Each number is 500 + 50 x the weight over its row's rms, rounded and kept within 0 to 999. Layers, rows and columns count from 0. Numbers have three digits each. The size before them is the row's rms in percent of the matrix's.

# layer 5 MLP down (transposed), 1344x512, rms 0.0228, rows 622-655, columns 448-511
103:606525518466467502419524514497441470503485426596500523448432465429485508479491540509454504487494486502550512500481459562471475432556496482559575492475552637446551531569553452522562520427487449
098:494533594487597491460467569499457475464514543530550391475554519491396594407495441469517486470504555454472610465521364405514466504500498586471527517549470473508519436436523413432499443451500497
097:481506545506517415507521567492444551581495509590582498464518491498495513559515544556500469462447502591464535500441495619516447449533450541526564506412528522570427494545427584502484549500513508
103:579507499533473424542507461419523484523464441455410517404430503519494513442579450431514497441467486526529483564471448610557460439552476492523575444464501552465550495484485405632547443530499490
097:567476488528495540593431505436520459464521420492553446557439537557474459449630509550458570491364629472510514525442410495464476512534488533519500492540447544491564537560456511590469575540620517
104:481491502483493571497453412548433512444495456492536546438472550540594502564496532528540486525519522510489444505494466483487457484538475513411460465458504426603434434614510556477539406562524434
093:429357648510483575465536525455470559528537556486468463512430499483557469507473478524477505548480409488530543522427535478492551464536434494472512466558533545461516589396417529573456410593487535
096:561493510589563473542324514480540581458551410467404513475442480644411417498503533555463550458474529439471467470545535476539443460556517473475477527527454439485525570482463450528506507447509473
103:541580536489534472553532524436478533534499418594468470561475491523544501461478543512525475515426470463509542441459441415567480501561460396565458550494455471481507477484469395515550496499525562
105:446421403517549507489555504592423468503488459554596462577476591476473546550531499510579549478456494503550424433523461535552506471488467371402577526564448477570494523474411480437460468531480481
098:457510572580521492444526553403536510484504505465474443579511544471465434503476466441441504451438487512523551528542513514528423420498419531532462518476515504522492435526476505404510400463623609
097:513507516480578567513583503522470507547554533476453481427509498468456514547479534622509484540553564559614490539558537443475531525451453530482460560504470554528566472506524513539647446461574525
099:479519566537430489485526497526545536475510520463599437497509501526502555519461543465476573508554456460462518552555512500420479439520575506423426486458425481428451456570513485483500487398447520
103:494462487508493441561562523514474513445554563516589528566537583506531505451421551578481478327508511437540448519474580611426406537428497525514526511497526495454504532506465509591505546411474447
104:417555566448469497547538475521460489433450498520514476456462528512510540450585579406526533560522563545433581411495539531509461544460541569426524445497538508453487542516536568567539501520472506
104:462580532470525501462511367469465486424433429508557499584487579536521458541474443478489481469514613471613501492434544511563536593460509515417451505423496425554361436432338392475574509436579433
103:480544415437485529463604521485511583526499473497522498462582589502589432518490500444521541546507401544492406507533506490490541485545534511476589493557470528557531544482551468557493521548539540
106:460494437426553489491515604523526445499473472552476525383437475480474538567472442546504595587610467530495476463490464533561469601515501508503461501463541506469580426546557575485584493500457454
105:521500491414461502508402534553486490444569489601392488521543480459503503409473484545424542503484498543545459499548486501516462516479474471542484508456452465492567595463481522558507480549535602
099:501457518534622523493537486497464486584502562490437565497384448477571570499462476500495484462497554464524456454489492518532392548508521539557454605530447523494526496567517461445515518580484579
096:520485524492456517406486463452489502452525564527428572533546483483563578537435487466509508542485574511490486501557543521593515467500515522503588497532454517412513580497461501545529552502457479
095:415473521503571521510532484397568434520524561553506442426546500553532407485535467497441507482413431579530502577535524528513517506501497538561443421472456480516495534500503398524407511448477629
096:478364467469556487456597469497536508530535480455545487437472498532448435467463478484564513486572525524551454540452488454530431398493432432490467450555514474551499555498435538486573549498412575
100:492501617446569558538499475460500497529452521556371534396428445446429483424490441492500553589501466414494542552527524488535490516552378563550512461556573527426482498526529563493553541514429571
099:412482452532469533537504477499542583401414496453495496583441519519549545512436532578481599490491489581413537519551430438467553554507559513398546582532498502442481525463519464575484445563400573
107:525553504582578452475539462479451454500477558551462485591569464548509517472566450524508473417447559532445501482528462425490512517452468448613521460486483523494496507500615513472484504376508442
096:521442557466567525560585455461561525524546492432477472421428524414470508454474464413493511497485570447466535531496524452467401479516518428506454556554513484496415477617561516475506574539553488
096:422386512560561492464423520471490578419445472555498523515493614572484546490479540370497518464457480436473529485501458530430540486518527499453428542394491482504526522568562499606488463528558455
099:509518542557487418541486498446450488443478567525554483454504450544473556568526446520506505453535548506533456514428547537484489555459492445491405459455496561486547463472540448465509490635601519
098:499568523543463424502444532535447493482505466479567533537444513590510358522536614627476546414553437553523572533522452438535498549573524489518509479507445451474508455511498521492413528479528410
103:433499428487447444498420615484413510500448587467544425496475494408568461601587546467510482552571509486575568506555480542464477456438479490480404435468520484479521559579574524566462579490461470
101:483543573471489484525513460598421504557575513535442469515517468468527529405567561462638455537467510489468559448524505503483510446530544508486458606487434445518498420531486451545558494573426529
102:471543480574443488473531501459512501505633481530493534496490448484468529462599557452527539454459388406509552540523526555473518570475514501531455477539411490399502423465455439469503408559541458
103:455490538462460516490586531488554525523556590461433574439531480390532453474598597432540442560471394502507485472543500487516508532490500449544514453522510482408468540557565522510466475449540448
# layer 5 MLP gate, 1344x512, rms 0.0397, rows 623-655, columns 448-511
104:528508479536542532463473493475551428421588635518387579514515526585456427481590464538508378387483515454519500547509548440405574516413494483539442471505565483609562524506453530554517562427600501
101:479487394466492468371480435459455390532468547442511445481511442448573594514561554440499567496539482519434421555490548493434507497440501469506478520411527566433494497484534488564523538478593401
100:436406518507433493444465370568461533481515496432458480474567598541479491539498517424516487510588517409432480405554444430493460470394502448520501522402563471508455551560482455516573509494525547
102:493525519509474518549504484504541488500535524538533485521509483526553461498432599490447490599579469480548589569421551533584490490543571487446530443497439419528502493543343578490572512475448500
098:469488584438461553497441475511408494450530400442540552504471449481570529453516531447447594405544500563409520529387440480513451452509417448473416429464511462576484502641516528509574576501509423
089:534577479568539565551568520482577603465557472510545432468464449580422476515525431603457518485528477523548523374474496471540429537554526525468557493464398496517480534486501474601384584544479501
100:573560605435563547461567489559404456538509484444496469544530457557516500447494497472455466523548438519534484557524574497493478393454519465487427581541546456524495436542437457422495535524555497
104:524429495547527521429508450532428461514446524480544469446463586432448477495578446528473485611501533515476548559421493438523509458462438494491515461574579465591568545522464419526475592460449481
104:508438419602491517482524498551559496502600513409464565421551497569496374446468526572447520463558499492521461485546509509519432451521400537496511488523555630422527523482551633490461594456496431
097:478524504526515526554526491555556479480464544519602506533507498545441550522438491467488494475529452380444530510554455552532409554484546572507436434535547553486466513488469597475463526622497426
098:539466448548486566526525483460586549497438436481474517471448638447459451548562563525533509490536489456508506475521572447545454466519449413509522415588522519519456546462516581464492475549529616
100:509589386478635524483473423539507494452532472438506486657533516402470436441522470437527484557424440563556560502517542464569409445502538422545402480512503428490564595494454580509494486491545559
103:600546543454531500520481575461508541474526487430452546504496500496467530475481507533432500417472440548513505477529460499497583472543575445524516511507490550543555462430531472467496616501440435
104:415552426514512577512664463508521479449483556469567538513441466532522450462560471527542515480487546433488366458489566486512542494592514490523545384611504503493547447532544401522541419580499487
109:502548462487495488493543514538534578483510532471531495453548395573544478580474520488516511475533547421526555534440420478466501530427468471468599517617515366470460500542485504477560478415524617
102:499464588497544537558389509500509516551515548545551474539515483482370455456512514542521460450510506441487466516474468509461410466441473402460536507464529399524473494473488482331576480463570520
106:461485520484497455534415443499557524454514437454538538505533544497525500459485506456476525510440498535613490533513545516390516527450533490468532476451469511564516554482419514529434455583585526
102:589445571497395497486533551477457521539537482490461442448507542452508484472549446503529493511565597523458409538568481395476605484494515484561531581450476425465635475518502464501447458458562533
097:479548485462426438455558392500564450558499487482538464458465508524512522433356451468507447612615469465508487465491477495443493506483454537514538463445453439446486562587505460596425496467394513
092:522496507464476586485468432540535528435618539521490494464490547516480482547532499495533569510465544435514534442494468474398546576491540510546492454484446581491516448424486540490575499479430382
101:464571503564605474438483541454434538421532517542491450519481574399526470457415592448529500631590536495500512450520481529564556546515483464459491402534435571463586492561514514518435412513432498
098:524528499605454548467457566511404582453524457522554542483447539513474497400532580505476500482553552588571518580483479469524579450461567544399473533392448479611546518473459436458462478625538475
101:647551487522446481503449582516519473474509483514527450449506517436432504504496524489497532594496583489549507519555528464506420446522457381520499438529457517525502481507568477528593525560590612
099:448492454442464493434533451544540505406431548505479511461522577530496504486502558493447505504398448586473436496525553555529518538562612548436519564455581427378481490541493527440549497534437521
104:465494522418571602519531448533542482439526495624563561374484480411402438497530543596485536481529448530372482561523547578552497413577514464475522430540529493489486499530476624443535493384556436
102:511481534492494508529537499554490496447550526553566395492561456578455418472531459493585524508459465515409457510485540567541457533556473517558486520460467617452583471524509526465544574486516530
097:571484541504493564485475481490494420556493550473556539454536439457452481511587453497567557591507542526466517578524530499455452529565447507508504582480439422584577496482537518429591467532385441
098:563461480564502554445506564526539395596414437603408582443620549612540545414447429498472500511511515457516528461537459420559468567472477525525536477485559458492545510544596524523485537490517508
097:539503459470556468458473512550508557461505402422518545475474459406513492561517461459502441515386417430548485507447473471471421463479472498460477476561500557510550472447483444444511525532536554
102:479522507393419537442504555463562451557403584473483550469486531634381502465514552430543527533515465550540478557461589461486445563368571554505495433553536549479401467402560538574490516428505549
103:496563416541479518547507512557512492513493452415548492571523498534521429532464415512430568472485454584472586600564413563471479493461450513548475397496546464434447574565579602627589504527515492
102:509538564465452538547463420523497500504510484577511466531597562414566486503436519463523466562526504424502463478422504573535486394491527525440457517459411585461564514575528519489549452536470475
108:489469548511476527550497452490511424483561452539600549448590498541504564530565467502604550407529538490502601484555473546537455567512460502516565505514504493543451515367559563398475573525514478
# layer 5 MLP up, 1344x512, rms 0.0407, rows 623-655, columns 448-511
098:447527478423437545574544484509577417534506509502568461444553472489473581489540515585531507522433438452559446445426502542450441524537503479474417463449478491451478498491599536512456576502573592
098:449545499524482488564420428535639548544405551443554522414588518585551558501632507453468575521540416455532401564533456388527490465543490490451451413436482524517498470532595512523513455544595460
102:454531491466554420558499415457547477496488428423433594454504355406509479493494510465435560444510602477472442540500548511505561504531497574550494485513472466546493545476518511575531579536535483
103:460467442449524499514455476481469464512484421502497457427416540608501555553570489565434515486388560499465502530489502488459584458498459435439419553524513501454511588514599469567450527456534492
099:487517416491515343480481550504527514507471493594479512614459417543506520459475477530465533457441447436565492506437492482367471559575511590519618546468404618449510524346534394498559519432491533
094:417408513458454427478469322535522395489428526503506447548527485466564531507537439468576492487525534527515583538516494497490506441514477450526469605516471551444479478475462480518547488388505494
095:557410454530576596585464433470511571427562525639588487507505479502456535544565498483457433530538583497553435555479505480520522584443512556510511574512431538481538506465550445480491511551546454
102:466476509547528478446408553439506435475545496532548550422504504444490505549536540593515530459510518553562448505371537449465611485539489614479509611538575432503549538497471437455421553515454519
102:559553563404430505541518516555513542529493521491496461461454593488445564382470428444572547511517492485476573405512478514545470499561514457476426541503468518535556391496526608509453421551521428
096:521571516494506450569553518563461542423503449456461567504539497498550563401502489568468481465458613542526502542465495527453532423505558363475459512467428466419445469409494467513494493454576482
096:423467579537406470537489528433430450484447452540568542552453494582556563520638481461495477487490509528504415573518482533464499435489554485544559506528511476516473505441488513477436550474523461
099:478595464626478487440541622519531596552500463498464521412563514539499396517489536455480481531492551516567497466503479510517533511479474413480527434491474492454459456547428583539498415513442495
102:568462487455409525522406552567485547532520477473440486466528373599578547482509491537483584492548494430537512477473419477496443580458551471564491509497551571555494484524489457501626515554538505
104:504419477482442432408487415385444524510500528544529633555477449574444428510429554477422461474547468486492496407429464516524511436417468544450676546470453533494483522454538548538586509571530507
109:546481558473480550415526513416535459441496465501500409491498463477573490409427415480510586470593482381577517492481432437531538559501439428443459642535537475487526507524491507529528433496540484
105:405475572494523471535398474403478444513528511545456509482540459531546550525453593471540506493459544435396478588475526536465518489435499470525641493461496476579460460512509452505514449547493488
103:504559570455546481503475557588574518527518540538528567572547538576382528491547490404541521435560439464443528531488453586514471588446520541492476563576518489480568432574575449461561438456503513
102:563458537529459511469501572570484449498536534502478461603598569484639528415490493466431520612468411531540467472515512503473448392545552469506550545441486505545510454502485587441561557384485489
103:492581474521510501505479545513476531539529492506514471527541499510387424529509511553390499467511593469547405543565592547468583425439557503393475518565497488435607468490450583448510513565526428
094:549384462555555497521456454523585623507524511584468387504448525540480433479550445579581477529489532496617480445507503494511534599486560386542537455516548547472516417498445537470566456533551485
097:535466504481473518558494491504477538453553442455501526468428388456509503494536557508536464530493412430569610505499412488515490554472446513520498519571485511529493571525508456501511479366512426
096:535527495426544553524455540460544407496563496474437438508436547501450530555493552550519432415562484522486523539430503541469498510500481561579427495537491511472479520498445426493492495489553452
100:510496482414409490480451528553493432525566532444507439500455563573565413509518437595432473488575536467487478473522403529521514490533478526446510484449611584567449525505466532523473579588548485
098:586501566548502545530459600494598526503467454477497426544522492426440527525462490549474442537562487465492543514552550524470483509504548513553480603522499510514417581519491474441621470425604514
107:428478471542498486526449538486444553472448569497541529501488529481615604544491493484612433509477552406507502409502377368517539447409542593580474600465531528545500447578555453590513432488494530
101:417435466463494487391507492474509467530498444389450450480469415556517522568483468598462516520427471544504506381434482523480519471540538583431438522554521479572529540505527510509475454448462438
095:507597557430449603517469405489506466469544507501451426463523453462432556551483538563542459527484427556465500530484494399546627471569558466476463552498487592517478479547478521486419537527545546
101:444499527495482500461500539454628493555399472535395496528409456479421484534482553500486550537535556478499484546454528458556519438526438514523614455445450463473487503526530520571349522414488572
096:546589540530448488437504383520455473464438479497473504454586626477508557453482511550462447468427492479490423485528514553379394416489466482513564440520475572478530479515538514559532515394474494
102:491558575470527545501514474458505422399485386457567464500638384579616517454436447533493509460494593511494390578483598508545465469520637517485492514388576435557504462484519495567495466545577534
100:458526549431490494545448451460456445500501460507443536499533425542529601483507600447536371417472476494507532434432516458579559515555468485500430613566526468461519429476471482442444485519509438
101:431500494535516471476521513555464479427571456557491499521414559558464463478547475469369459475556486503455507481507533441573457503468538555436517534558494508516501584487568414442441540571591588
108:463560523498458559495424454494491493395442469551400527552459440511532489460487490479478499363509541553570504539521518481449566462519545494563612551491491524459483443526459544497513480414500594